Weights of a small GPT-style language model, trained from scratch on English Wikipedia.
Size: 13 layers, width 224, 4 heads of 64, MLP 896 GELU, vocabulary 1644, 8.84M parameters.
Training: a variant of SOAP for these matrices, 602M tokens, 4591 steps.
Each number is 128 + 32 x the weight over its row's rms, rounded and kept within 0 to 255. Layers, rows and columns count from 0. The size above them is the row's rms in percent of the matrix's.

# layer 2 attention key, 256x224, rms 0.0574, rows 110-127, columns 0-55
size [ 79  72  78  87  83  73  74  88  81  85  78  87  78  80  78  90  83  81]
[[ 95 134 138 101 150 124 178 182 146 176 176 159 131 131  81 166  95 123  91  80 132 117 104 149 181  82 124 202 145 104  76 132 173 152 147 127 153 136  79 111 183 123 150 101 157 155 168 109 132 169  97 167 125 150  75 152]
 [ 97 100 100 141 189  90 154 121 126  85 157 115 136 164 132  87 141 183 128 133  99 203 160 141 130 110 228 149  73 137 114 181 170 123 162 136 184 140 110  93 123 140 122 165 135  99 122  92 144 125  57  94  91 116 146 142]
 [120 164 144 148  84 167  91  86 133 112 104 101 140 147  90 108  87 127 170  81  59 154 103 166 157 133 109 151 145  91 111 151 131 120 107 119  81 103 153  92 121 144 162  93  95 115  85 129 114  88 160 160  98 141 130 144]
 [118 128 138 135 138 120 131 165 178  96 171 135 132 140 174 130 119 132 137 100 111 101 131 153 119 111 113 133 119  48 131 138 150 125 156 163 151 152  91 143 139 131 116 151 180 134 119 155 110 138 138 100 133 114 167 132]
 [121 181 106 133 140  86 121  98  76 170 134 118 139 156 112 114 117 109 167 122 183 156 107 154  99 121 120 117 119 124  97 105 149 121 184 111 141 165 162 143  63 111 104 137 157 118 149 158 156 136 103 167 150 132 142 138]
 [151 111  75 111 145 138  96 122 177  71 112 131 113  91  52  78 182 126 149 139 146 184 134 158 109 177 138 129 185  70 232 112 106  97 133 140  93 151  59 103 122 116 135  96  85  85  88 109 143  96 164 100 108 116 116  87]
 [142 142 161 123 123 144 101 122 154  81 105 188 189  91 127 108  96 181  68 139  84 106  86  90 154  66 124 172 156 134 142 144  85 128 116 140 110 145 168 199 134 125 154 104 143 105 113 145 112 125 121 163 129 163  25 143]
 [159 135  90 156 159 146 108 132 141 112 139 141 118  95 125 117  96  73 162 127 148 129 110 115 179 107 105 133  83 145 146 129 209 118 152 140 143  71 128 104 150 117 103 164 162 119  69  88 165 154 122 138 143 109 118 182]
 [153 116 144 112 122 121 161 111 131  95 104  87  65 128 156 125 103  70 121  61 137 120 125  83 163 100 105  95 124  97 166 100  98 171 112  79 143 110 124 141 144 132 106  76 174 147 140 164 119 171  80 173 130 189 116 121]
 [ 89 137 120 149 139 107 179 140 128 139 123 142 189  79 227 148 175 108 112  90 150  93  76  49 120 115 120 153 119 129 112  88 112 145 156 156  89 165 144 130 164  73 108 104 139 104 161 160  84 136 118 141 183 160 154 167]
 [181 128 117 143 140  84  73 133 152 109 124 127  75 132  93 130 158 205 123   0 113 132 175 121 100  89  81 168 144  95 129 116 111 128 140 119 113 110  95  98  80 130 112 129  65 128 191 172 110 118 221 152  94 104 171 100]
 [150  97  91  67 119 146 156 161  95 128 118 158 169 177 108 135 116 114 134 158 193 135 119 210 139  94 113 102 124  90 137 131 123 133 140  98 158 132 160 137 106 152 133 171  86 112 119 129 190  77  83 106 141 146 102 171]
 [115 116 189 149 100 184 125 168 133 165 126 158  61 123  93 108 132 102 162 117 128  83  73 134 195 111 195 122 156 133 108 106 121 131 175  95 142  96 136 205 151  48 141 104 117 160  69 164  86 127 105 134 154 128 134 152]
 [132 124 103 190 181 127 120 145 171  93 164 182 138 109 148 140 161 170  87 100 112  59 172 120 128 179 127 165 114 113 127 111 142  82 112 122 101 146 124 223 155 160  99 142  84 177 140 191 102 136 109 104 112 102 171  87]
 [ 86 150 139 151  74 128 198 107 111 155 107 150 113 115  98  91 156 181  97 187  96 137  74 145 134 109 127 121  93 130 109 138 168 109  96 126  95 111  49 128 187 177 156 151 161 135 134 123 142 117 158 147  95 123 130 110]
 [ 41 109 107 116 136 124 128 195  80 200 137 121  89 174 124 188 185  54  82 198 100 133 137  83  97 136  97  79 111 128 149 132 117  93 123  95 120  92 101 155 155 123 163 142 124 190 130 136 155 108 166  91 106 115 136 185]
 [ 51 120 161 128 104 125 127 119 136  47 117  76 136 141 112 116 125 137 112 109 128 149 106 181 117 191 141 117  80 173 135 109 136  90 139  98 134 115 130 120  19 110 102  97 131 129 169 143  70  83 112 124 127  64 156 136]
 [149 124 130 125 143 103 149 201 124 175 104 147 101 129 131 117  82 110 132 131 105 134 128 149 122  97 127 140 190 125 108 103 145 143  97 146 179 148  65 150 166 170 123  86 111 141 130 141 170 110 142 123  95 171 141 185]]
# layer 2 attention query, 256x224, rms 0.0565, rows 111-127, columns 0-55
size [ 64  71  73  81  73  71  84  68  82  75  75  77  74  66  79  70  72]
[[175 140  77 139 138 179 109  59 196 116 136 111 117 105 133  84 139 108 115 185 143 119  93 109 152  74 165 100 140 131 110 197 138 155 145 143  98 180  83  98  90 153 112 122  97 162 132 129 134 122 162 117 114 152 115 122]
 [153  99 118 134 142 162 161 119 147 163 139 111 133 109 161 120 108 170 152  59 112 199 147 148 156 100 113 155 156 108 138 114  93 113 121 103 102 184 119  94 152 196 158 104 122  84 139 132 186 151 167  92 135 135 129 111]
 [115 106 100 117 132 132 107 161 107  81  83 127 117 183 159 142 143  58 119 105 143 109 189 158 109 122  78 108 160 122 136 127 189 119  91 158 169  71 102  88 126 108 175 133  71 163 148 146 162 190 119  95 171 134 156 150]
 [147 116 133  89 200 118 153 112 178  94 110 151 145 120  51 144  83 170 111  62 181  76 156 173 145 128 140 152 126 116 139 131 157 126 118 100 106 203 144 116 115  82 153 101  90 100 131 121  82 145 144 133  86 101 154 159]
 [178 129  80 110 163 132 164 100 165 177 150 130  98  77 128 165 167  63 167 100  98 107 123 106  99 139 126  62 202 124 109 127  94  72 114 114  93  94 124 146 116 144 135  96 100 130 114 154 105 105 162 105 203 178 193 133]
 [131 106 162 153 132 130 131 135  41 128 123  89  92 121 175 114 158 119 115 180 152 128 101  96 148 119 108 107  85 114 165 158 141 161 152 110  94  62  79  98 109 122 139 140 168  99 149 100 141 153 120 157 166  89 120 130]
 [141 103  97 126  93 123  77 172 143 214 172 126 101  96 133 143 137  72 111  91 169 128 128 144 157  65 145 169 120 110 171 145 150 132 146 129 134 168 126  89 116 112 132  72 112 124  66 118 178 126 105 149  92 106 130 130]
 [129 106 178  77  85 134  89 125  77  99 134 102 136 177 125 138 163 112 138 131 155  91 131  71 178  90 112  99 124 154 155 120  84 119 115 141 157 173  91 118  65  97 141 111 134 103 169 156 180 139  56 137 153 139  98 125]
 [106 126 100 116  73 104 130 110 132 116  87 139 104 113 161 130 194 113 117 167 139  84 147 125 132 132 104 133 125 135 108 162 165 100 148 123 140 251 169 116 124 119 105 104 116 108 157 152 158 129 141 182  82 122  96  88]
 [162 146 128 197 102 121 151  75 165  53 144  98 154 159  92  81 151 221 128  85 119 117  98  65 103 136 121 121 139 160 128 118 160 106 110 116 101 172 115 133 134  75 133 144 126 129 127 129  63  49 190 182 151 107 101 103]
 [ 65  93 188 163 202  99 149  93 150 120 128 176 234 117 132 139 188 133 107 153 122 158 100 103 139 107 146 114 125 107 148 109 144 140 118 205 167 116 148 165  94 182 108 132 168 154 127 148 105 123 131 163  75 160 101 133]
 [124 109 151 129 110 133 120 123 131  63 102 111 129 123  96 120 116 123 191 110 176 107 130  76 104 135 171 158  82 154 186  88 143 120 128 111 148 121 101  76 116 146 101 115 127  84 145  57 110 124 124 152 160  69 190 168]
 [149 125 121  80  96  63  86 138 146  86  86 122 121 124 116 128 131  95 128  75 115 126 124  83 128 142 114 157 143 120 142 152  97 141 111 144 127 162  79 153 141 157 107 173 121 116 131 179  81 165 121 132 156 120 114 148]
 [165 144 160 119 145 130  78 107 136 157 173 161 107 135 143 112 107  46 103 105 146 147  96 129 124  67 155 144 165 144  69  74 130 125 135  67 126  95 120 127 167 116  92 105  83 173  95 103 145  83 135 144  84 110  82 114]
 [147  85 136 144 191 102 115  77 155 159 151 117 143 173 127 115 100 124  69 159 176 128 115 115 109 114  56 124 159 129 133 141 131 197 162 109 127 132 111 110 162 153 170 181  87 115 197  90  88 132 146  77  70 156 138 157]
 [140  71 124  50 164 138 197 125 149 150 108 127 130  85 143 101 117 173 148 134  98  94  80 128 122 132 167 165 111 160 118 131 124  67 108  71 108 127 115 140 146 131 165  94 153 159 117 128 159  98 110 171 150 118 133 109]
 [165 114 149 153 151 125 144 156 188 115 173  70 156 113 164 133 106 174 127 143 157 147 123 163 116 169 124 125 118 158 113  76 110 198 156 145 116 151 114 121 123 112 115 104  74 115 190 176 140 126 188 103 135 132 188 144]]
# layer 2 attention value, 256x224, rms 0.0576, rows 64-106, columns 0-55
size [ 85  99  99 102  92  88 101  96  91  91  93  92  90 100  84  89  88 103 102  81  95  83  99  84  99 105  87 108  94  97  98 100 103  97  98  90  92  95 105 100  99  87  84]
[[134 104 108 131  64 177 115 141 140 150 142 137 184 129 117 168  80 113  63 118 124 161  82 147 162 165  81 117 134 108 152 215  86 156 166 177 146 176 115 116 163 125 154 183 137 137 150 180 132  70 127 143 128 142 137 211]
 [ 83 141 121 147 156 114 120 114 134 152  79 125 165 113 101 120 181 108 183 144  82 127 155 194 120 132 119 185 108 100 125 124 149 155  60 109 132  80 101  89 115 131 147 147 133 103  99  94  91 111 100 128 148 117  89 184]
 [169 108 140 147 118 174 111 100 142 171 190 104 126 144 163 136 164 139  92 134 141 190 168 116 106 144 144 144 161 106 162 104 111  96 114 193 114 152 130 118 104 132 119 106 144  91 112 131 141  82 129  74  95 134 193 127]
 [113 170 142 122 106 156  81  84 143 119  96  88 111 144 138 116 128 174 139 174 106 137 151 161 137 129 126 137 128 108  81 158 148 160 116 162  99 129 127 144 177 102 137 119 133 134 165  47  94 118 125 116 137 119 113 182]
 [ 68 132 140 161  89 166 111 152 109 163 107 159 138 154 165 160  77 121 201 131 130 145 129 106 156 143 104 114 185 129 160 213  86 129 182 136 130 116  99 118 116 187 109 125 119 181 179 184 126  84  94  72 112 102 108 130]
 [162 147 114 128 159 155 119 128 103 109 123 119 137 124 127  99 102 184 147 135 126 150 142 100 142  90 162 131 113  96  63 107 105  94 176 123 215  60  95 151 143 196 133 178 153 126 110 196 115 167 109 157 150 126  95 160]
 [155 115 142 144 106 166 130 124 128 137 180 128 110 124  92 142 110 111 157 110 113 112 122 149 158 144 153 191 124  90 159 166  60 131 150  83 147 137 144  95 117 149 122 153 149 158 138 103  78 152  94 150  63  45 123 125]
 [116  97 137 202 136 107 105  55 131 106 147 160 159  98 146 100 157 122 200 135  45 130 129 139  84 173  75 152 144 133 124 123 135 107 132 137  70 138  90 107  98 161 131 189 102 128 167 151 159 140  71 122 116  89 113 145]
 [ 62 153  93 130 156 119 108 121 121 118  88 154 112 170 104 152 157 133 100 152 145  96 177 101 161 158 129  99 137 117  79 112 142 103 112 146 194 185 163 135 131 183 119 162 165 141 137 121 114 113 124 101 117 178 122 102]
 [136 113 176 193 157  87 136  81 215 100 151 151  88 127  91  63  89 140  11 149 121 123 159 174 109 140 141 139 118 144 168 139 185 131 132  95 125 154 141 109 141 120 148 134 158 123  97  88 157 126 137 122 130 144 153 119]
 [ 92  48 100 120 133 202 147 166 126 134 138  82 131 104 129 187 137 102  69 143 171 127 137  94 137 198 110 145 146 143  94 114 147 109 135 143 119 145 106 159 110 107 146 139 177  84 114  68 110  93  53  84 161 155 105 155]
 [167 142 133 149 138  99 110 165 145  89 114 134 146 118 158 148 141 141 120 149 117 109 108  83 164 125  85 156  31 152 118 126 129 114 136 138 135 122 101 148 178 138 156 137  73 188 124 159 140 125  79 139 108 173 116 146]
 [147 144 144 102 106 148 106  90 145 109  84 166 185 120 144 111 134 160  93 188  51 147 124 132 143 169 115 103 133  92 104 123 154 158 156 169 132 184 174 124 138  26 122  97  92 194  96 136 120 121 139 136 114 188 143 137]
 [107 132 136 120 145 157 145  52 125  85 112 117 240 115 138 148 188 110  69 134 217  85 134  95 101 164 162 130 140 150 162 201 136 127 123 172 102 211 150 100 131  76 110 154 130  95  87 119  98 137 161 135 159 112 128 106]
 [ 94 122 120 118 142 101 145 131 128 153  76  55 104 178 125 128 133 107 186 106 142 162 173 121 177 122 161 132  97 148 149  76 157 136 139 169 186  99 165  94 128 111 167 107 164 110 129 126 159 168 128 154 116 157 116 185]
 [105 181  64 106 188 126  68 128 151  92 149 170 128 153 140  53 117 152 172  85 123 132 116  62 130 140 109 157 133 132 113 131 135 128 100 117 161  84 107  31  85 161 145  89 116 122 159 188 139 211 164 147 109  80 117 137]
 [109 137  95 159 145  69 115 129 131 139 112 121 163 190 153 138  94 165 141 136 153  57 151 132 137 192  96  99 187 126 138 117  85 163  71 211 102 160 118 154 106 166 130  90 138 123 111 132 182 125 128 108 119 135 138 123]
 [124 141 124 128 146 106 112 100  75 198 131  76  67 169  80  92 159 146  95 124 175 144 145 155 129 114 123  86 154 108 147  97 115 154 194  72 139  61 164  92 116  95 119 163 132 118 145 153 155 141 126 126 212 155 109 137]
 [ 95  91 116 114 141 168 170 122 139 114 145  92 128 116  65 118 138 144 173 110 157 109 133 121 196 151 111 142  94 108 121 147 155 132 124 162 153  72 130 150 149 164 105 114 131 138 109 138 167 108 164 105 104  84  83 177]
 [104 110 128 120  76 162 161 131  89 139 131 119  65 108 139  82 133 191 113 124  88 183 172 121 130 154 136 182 129 129 102 118 112 138 121 133 152  93 149 142  96 203 120 136 111 170 136 158 141 142  15  80 100 160 123  93]
 [130 206  92 150 153 143  87 122  59 166 132 118 104 162 120 131 197 108 118  44  98 199 138 140 147 116 119 160 140 103 150 160 166 105 110 100  97 122 100 158 182  91 115 128 166 115 124 104 107 112  87  83 196 122  80 122]
 [120  82 114 101 107 130 126 100 103 123  58  58 102 172 132 129 149 160 174 113  77 155  69 120 106  91 107 137 135 174 107 119 156 111 147 120 132 109 148  86  82 160 193 141 152 159 116  69 101 148  84  93 107 154 112  78]
 [ 91 108 147 129 102 141 138 132 119 180 168 100 100 139 130 140 187 116  71 107 120 171 179  98 142 167 159 103 137  91 110 113 159 137 103 119 152  30 107 141 149 113 155 126 178 115 166 151 133 158 138 113 164  84 131  76]
 [143 145 122 121  76 143 135 160 137 123 143 168 131 167 122 194  83 133  81 152 161 162 152 130 174 146  85 139 156 129 160 124 133 101 134 133 144 152 124 112 144  97 138 159  93  99 207  89  81 142 173  87 121 108 141  97]
 [138 169 117 127 148  49 135  78  98 145 126  84 113 111  99 164 115 153 141  85 124  93 210 144 120 159 188 184  93 122 116 150 173 200 173  91 164 109 136 119 127  57  88 143 116 130 110 114 156 120 130 151  97 125 115 121]
 [ 74 120 139  97 168 143 128 114  96 184 142 128 125 123 166 183 133 151 102 174  98  52 164 134 118 135 131 129 114 130 125 122 114 113 112  54 102  99  69 170  77 109 110 158 167 122 109 182 173 153  68 169 143 111 121 165]
 [187 165  58 125 151  94 126 128  92 144 107 116 171 150 128  75 135 146 106 183 173 145 188 136 141 137 133 140 129 101 111 124 147 115  65 156 114 128 140 135  71  48 161 172 137 139 118 112 114 151 119 134 130 125 169 155]
 [148 129  79 119 106 140 128 158 164 131 130 106  87 137 149 177 103 139 134 158 144 131 110 113 175 165 132 151 161 125 116 154 124  88 108 170  98 146  42 193 131 134  84 133  94 118 146 103 148  63 107 117 187 122 137 149]
 [155 203 178 145 155 140 141 108 160 113 106 140 140 131  96 105 102 151 119  80  96 146 103 139  91 126 188  92 125  96 132 136 127 131 124 143 147 114 148  54 141 119 157  98 138 111  28 120 123 116 177 142 108 110 179 162]
 [114 130 133 165 129  76  99 121 118 144  67 121 141 116 116 156 184  55 110 145  82 125 120 168 115 144 167  73 121  92 109 128 157 100 149 173 129  77 126 101 162 155  87  92 155 123 144 129 114 114 179  95  93 132  89 121]
 [102 159 125 108 175 173 124 121 140 113 163 116 129 150 103  70 125 102  91 139 194 132 136 166 176 162  86 154  41 107 127 128  96  93 156  84 145 146 142 117 136 137 156 172 176  92 144 151 179 130 119 160 101 108 174 129]
 [133 134 158 136 127 165 194 107  91 154 154 167 163 139 114 174 139 178 209 113 124  19 104  85 187 138 137 160 136 154 121 173 116  95 138 115 127  73  88 226 162 103 120 152 142 173 161 152 160 181 106  95 108 118 120 193]
 [126 164 187  88 135 123 137 170 109 140 118 134 171 127 125 160 170  68 184  91  86  95 119 110 152 137 149 142 134 121 188 135 127  88 156 112 154  83 133 187 114  48 136  85  98 155 127 175 105 114  80 159 140  60  85 108]
 [ 84 139 159 160 113  92 116 157 141 182  67 106 113 138 107 118 102 172 117 110  96 132 125  99 121  72 110 197 109 149 133 117 125 118  85 102 110  58  70 148 145 121 203 126  89 149 156 150 117 128 118 118 103 106  86  83]
 [129 128 121 144  92 133 195  85 116 151  98 149 137 126 114 132 120 101 137 149 120  96  67  69 135 150  94 157 135  64 159 149  94  81 109 121 106 120 144 121 147 167  85 170 163  88  98 115  94 127 129 145 157  98  97 187]
 [180 143 166 119 138 135 104 129 107  90 155  98  54 158 149  78  78 101 124  94 170 173  79 146 121 134  89 163 100 173 100 109 110 126 124 137 155  97 146 116 111 148  97  84 124  93 144 160 145 170 126 180 131 154 192 159]
 [ 93  61 133 120 180 101 169 103 160 201 137 137 156 140 117 129 127 108 106  54 173  97 180 154 142 149 138 147 137 146 105 155 190 153 132 109 129  52 159 125 143 111 109 152 175  99 105 101 169 123 107  87 154 130 107 197]
 [154 169 122  55 118  88 174 118 118 147 104 125 103 154 219 119 128 165 129  76 126 159 112 161 233 101 158 121  77 122 106 163  73 153 180 179 154  77 120 183 190 124  93 116 154 165 154 192 129 156  69 167 116 194 110 146]
 [155 109 139 196 107 115 171 138 152 121 117  95  75 169 135  96 111 113 180 126 126 189 146 173 128 118 106 128 122  91 154 112 166  97 176 129 141  51 176 114 119 128 160 156 108 127 100 182 144  95 166 131 138 121 131 178]
 [ 94 140 148 157 158 120 127 177 109 161 142 106 131 122 116 182 139 122 143 165 159 137 104 140 177 126 159 147  77 103 148 181 133 104 121 122 132  92  88 184 141 192  80 103 167 131 141  93 131 176 132 125 110  71 104 201]
 [114 106 145 163 154 147 139  76  98  82  95  89  72 144 131 104  98 165  99 170 165 159  84 110 151 191 151 136 144 157  91 171  73 142  98 164 122 131  72 171 136 144 122 111  70 117 109 151 171 192 205 136 119 134 114  82]
 [ 79 165 155 179 115 117 112 181 173 101 184 137 153 131 135 143  54 110 112 161 155 134 108 140 140 111 130 159 103  90 129 178 156 123 121  71 113  84 170  90 117 121 130 166 140  59 140  85  86 130 148 121 159 120 141 127]
 [156 147  96 180 146 155 117 139 131 160 142 153 138 116 158 140 122 182 139 161 149 187 121 159  96 120 157 171 205 141 124 143 119 110  88 137 117 138 101 170 174 107 140 111 147 164 153  75 141 156 140 164  63 125  70 144]]
# layer 2 attention output (transposed), 256x224, rms 0.0479, rows 64-105, columns 0-55
size [ 87 110  91 108  96  84  99 100  90  98  93  96  92  99  86  94  87  99 106  79  94  86  97  86 103 108  84 110 101  94 105 104 115 102 100 100  86  91 103  82  94  96]
[[ 84  63  75 156 109 164  88 123 122  48  77 178 162 118 109 162  67  93 129 164 146  94 102  74  78 140 115 146 132 168 169 110 128  99 125 115  94 180 153 107  56  68 109  64  71 108  78 152 137  81 116 149 138 130  89  65]
 [122 135 143 113 146 163 138 160 107 113 141 125 137 114  79 135 141 145 153  85 170  94 122  85 145 163 158 115 127 101 153  95 134 116 123 110 125  99 123  95 105 112 125 148 144 162 126 177  83 143  64 103 184  79 106 162]
 [112 130 151 152 120  99 199  98 176 134 122 112 157 138 184 100 146 169 111 126 117 158 197 146 130 169 126  85 153  94 135  71 143 170 115 162 137 142 211 143  87 116 106 150 155 100 118  94 118 151 157 134 106 137  73 104]
 [116 117 132 151 118 204 138 130 142 149 139 141  72 104 100 107  82 137 104 146 139 161  90 112 120 201 194 152 131 148  90 155 128  58 136 140 122  61  92 188 118 194 129 122 202 149 110 187 134 149 128  80 139  97 136 189]
 [110  57 118 133 141 148 156 144 131  99  56 162 168 124 104 154 154  84 122 148 139 125  69  79 130 138  84 127 149 128 147 129 137 133 135  98 126 189 169 102  86 147 137 154  76 114  93 120 140 155  98 136 139 169 146 148]
 [ 95 122 213 184 173 102 141 150 109 103 113 117 141 183 112 127 168  80 130 136 106 130  98 100 140 117  96 139  88 141 112 178 162 159 117 139 117 167 102 110 168 137 104 143 155 154 135  79  71 145 166 108 152 138 132 156]
 [140 149  68 147 199 131 121 125 129 143 141  86  90 149  73  97 156 126 110 121 121  96 142 152 135 144  62 109 112 145 114 150 169 163 127 151 107 128 109  83  88  54  71 129 145 101 180 127  88 165 152 154  57 152 152  70]
 [149 183 113  99 141 125 105  70  92 134 144 135 115 137  71 118 122 145 127 129 161 184 132 118 133 149 145 118 142 109 178 107 127 125 177 162 140 122 155 132 101 125 115 105 137 107  69 219 109 138 132 125 162 180 109  95]
 [142 156 163 171 178 120 101 159 104 101  91  63 119 167  66  73 125 131 196 139 129 134 109  88 149 126  77 146 131 106 129 161 133  95 136 152  78 115 145 145 133 129 131 124 138  92 112 139 105 108 128 143 168  89 128 126]
 [132 156 122 112 104 161  87  96 101 134 165 116 134 132 157  90  98 179  92  99 131 145  79 139 138 178 177 141  85 181 109 145 102 125 162 134 114  91 169 193 157 148 125 126 152 129  88 124 163  61 107 147 135 161 133 143]
 [150 118 105 146 133  91 175 149  94  85 117 173  89 130 138 135 109 120 149 126 138 112 139 127 127 166 115 110 115 130 226  95 189 133  99 162 143  76 172 147  82 134 113  93 120  83 129 154  94  64 100 173 122  98 115 135]
 [148 137 120 138 105 131 158 104 123  98 111 140 136  80 173 147  85  84  93 136  90 131 150 111 107 107 117 157  68 155 142 190 158 157 127 107 134 136  76 104 178  92 108 113 172 111  73 114 134 116 138 159 117 152 143 194]
 [129 120 107 154 106 158 165 109  88 101  98  90 135 129 166 184  99 124 132 107 162 146 103 118  69  95 152 159 115 127 110 102  93 154 132 130 110  80  97 178 140 136 137  85 194 149  66 200 151  86  82 102 192  99 124 130]
 [159  77 121 132 137  83 160 114  98 147 140 127 139 145 124 101  89  37 129 105  71 106 100 161 150  91 130 129 143 150 146 103 100  89 153 115 111 101  90 124 162 111 132 143  92 150 153  79 158  85  91  92 184 103 162 128]
 [115 116 144 171 127 193 158 104  79 116 182 160 181 119 142 115 128 151 139 138 188 174 144 143 171  79 115 137 127 101 113  73 147 167 115 151 131  85 136 114 115 119  88 138  90 140 148 125 104 122 113 123 156 101 129 154]
 [110 132 141 106 173  91 133  99 154  74 114 136 215 134 141 148 153 100 175 132 134 138 132 146 128 119 103  94 128 116  91 116 130 119 106 108  84 154 136 157 190 140 149 151 116 154  82 175 105 187  91 168  84 187 136 141]
 [168 184  83  75 120 131  90  96 144 104  84 187 145 132 114 120 175 151 168 127 152  96  69  78 111 121 130 169 122 110 137 135 111  31  99 132 119 127 143 130 186  92 155 138 104  66  52 196 148 105 149 145 117 190  62 115]
 [150 102 146 155 114 124 124 127 133 101 182 123  52  94 155  94 108 138  83 120 158 150 143 156 147 169 150 117 142 108 161 115 131 121 151 140 119 114 120 150 134 237  61 160 139 179 102  90 108 137  82  89 184  86 129 139]
 [114 145 155 119 194 119 140 134 152 122 135 162 160 116 133 187 157 123 141 170 118 129 123 105 147 119 117 134 113 123 121  73 134  76  86 164  77 162 140 149 186 106 136 138  82 114 126 153 130 143 133 110  95 183  80  99]
 [136 138 131 159 118 160 104 154 160 104 129 120 159 158 126 113 110 113 113 157 107 124 115 101 163 118 109 158 215  90  88 130 170 153 122 159 144 119 127 152  93  82 141 122 158 141 195 105 143 124 197 122 128 167  84 128]
 [115 117 184 143 179 127 107 151 129 161 154 146 159 130 109 139 115 108  68 152 163  65 112  54 120 157 223 186  86 151 135 151  73 113 135 142 105 159 157 141 127 151 163 137  97 142 122 109 161 144  94 125  86 124 132 176]
 [160 124 144 195 160 111 135  72  86  87  65 154 137  56 141 123 150 104 103 128 140 186 130 104 123 142 105 174 150 152  92 138 148 149 129 141 150 149 135 166 159 180 123 146 208 128 124 136 153 136 101 119 144  98 141 167]
 [109  95 160 153 187 153 180 168 137 118 128 135 149 106 134 162 106 170 101 141 153  98 146  97 134 133 130 143 138 142 117 122 146  86 118 106 107 173 141 153 122 203  88 168  48 172 140  97 133 163 101 134 137 102 168 188]
 [154 155 105  92 149 154 121 141 136 169  99 101 134 120 102 119 180  72 109 123 143  95 114 137 123 128 133 126  97 106 145 166 152 122 156  81 129 124 160  72 139 106 183 146 153  94 167 139 155 203 134 170  39 134 123 139]
 [156 114 159 108 157 159 115 191 154 143 217 152 147  80 140 133 113 113 120 141 160 140 159 128 122  86 127 232 107 115 127  95  64 124 148 157 127  93 109 180 177 114 108 126 146 142 119 154  86 129 167 141  94 119 101 117]
 [ 79 114 105 171 155 130 115 149 155 143 189 112 142 130 144  88 180 130 153 115  94 121 156 193 159 183 114 194 167 130 147 175 149 134 101 109 158 131 137 125 138 121  53 128 132 145 156 134 110 128 114 131 187 178 136 107]
 [101 126 142 154  87 118 156 140 123 124 138 126 132 152 155 105 161 130 126 104 151  80 204 152  84 117 121 158 100 122 125 128  79  85 147 114 145  59 124 134 135 108 137  93 107  92  80 181 139 117 120  78  96  97 150 181]
 [129 129 141 140  81 166 117  79 174 126 120 105 116 141 117 112 129 151 121 118 155 171 129  59  94 120 159 114 126 160 159 175 113  76 121 160 119 104 156 150 108 141 118 112  42 135 166 136 130 117 149 140 105 118  72 143]
 [164 111  94 172  85 115 167  96 126 176 142  95 167 113 172 137 122 145 157  96 103 173 201 145 149  83  93  95  84 149 128  77 134 204 145 103 123 154 140 119 169 130 143 145 192 165 111  76 120 135 116  84 178 119 144 110]
 [110 179 116  75 115 135  96 138  92 121 121 118 193 130 103 154  80 143 137 124 117 117  88  89 122 118  90  97 121 170 170 148  97 108 145  82 115 134 175  72 104 158 162 140 132 143  86 206 175 120 114 181 197 103  96 154]
 [ 96 179 114 169 145  96  71  27 150  68 166 147 149 210  97 151  84 158 130  86 120 122 162 149 121  78 157 144 175 107 134 116  91 128 159 109 128 122 187 147  73 114  68 126  58 173 107 133  99 120 128 107 202 178 113 101]
 [125 100  80 143 160 152 129 207 170 150 101 178 131 111 120 149 168 123 109 173 126 114 102 185 119 107 121 130 106 114 103 123 143 154 123 120 122 166 123 117 162  85  96 119 117 122 128 110 127 180 115 157  78 182 124 104]
 [126  71 121  87 144 117 110 142 161 145 161 121 100 149  70 120  72 141 109 104 186 102  78 148  94 106 171 141 168 164 127 150  91 177 131  74 147 151 131 111 114 161 102 124  95 140 121 114  93 179 141 171 133  98 133 111]
 [149 129 106 107 189 127 156 111 101  91 127 137 133  93 128  83 156 116 117  93 167  65 139 120 176 139 155 132 135 144  90 170 146 122 113  88 124 180 156 106 149 185 156 135 182 131 104 114 111 152 121 142 100  99 114 137]
 [142 116 113 134  90 145 107 154  95  93 162 121 133 132  89 146 162  58 162 119  91 149 108 111 175 141 104 117 145 171 167 108 140 129 173 161 147  93 108 120 114 107 143 126 109 163 170 186 138 107  74 186  52  74  78 156]
 [138 121  79 109  95 100 126 105 182  97 133 129  58 150 126 135  82 156 107 168 100 153 146 207 134 113 123  96 124 138 117 174 193  64 106 101 137 122 129 134 107 154  92  97  96 157  82 139  83 129 132 147 136 133 123 107]
 [139 125 111 102  74 130 126 221 104 112 186 133 115 123 145 146 155 104 139 174 165 109 128 126 179 143 152 125 104 117 159 152 134  84 150  92 122 110 168 137  97 106 122 139  97 139 167 129 141 113 143 173 176 158 107 146]
 [ 80 111 144 153  98 153 108 145 127  96 131 126 136 175 146  94 165 139 121 202 139 162 123 132 115 135 110 119 156  94  84 113  88 139  73 118 115  98 139 149  82 156 124 167 105 160 142 138 142 123 111 103 198  98 128 143]
 [141 126 109 124 110  98  70 160 102 146 174 116 123 121 139 128  91 111 102 139 118 198 204 138 107 106  68  91  79  49  94  72 109 166 147 124 148 148 123 141 128  71 140  92 160 150  87  99 128  84 136  74 152 108 150 124]
 [141 147 125 119 122 118 115 195 132 125 152 162  69 120 115 151 143 100 127 138  86  89 142 137 138 157 161 139  96 193 119 155 148 111 128 124 150 112 138 142 133 146 112 113 162 132 108 141 121 202 139 150  76 144 109  77]
 [159 135 180 142 127  91 143 117 216 134 133 116 141 138 130 123 108 122 121 120 118 197  94 129 142  92 103 139 108 121 110 199 112  59 104 125 123  99  79 198 142 130 146  95 111 200  79 177 136 118  75 159 116 104 100 119]
 [157 119  98 119 124 157  90 194 133 178 143  82 119  96 162 118 102 116  85  88 117 111 168 124 118 124 107 102  89 162 112  93 110 137 141 106 163 151 141 147 168  57 133 144 191 148 123  55 149  87 147 124 146 182 111  85]]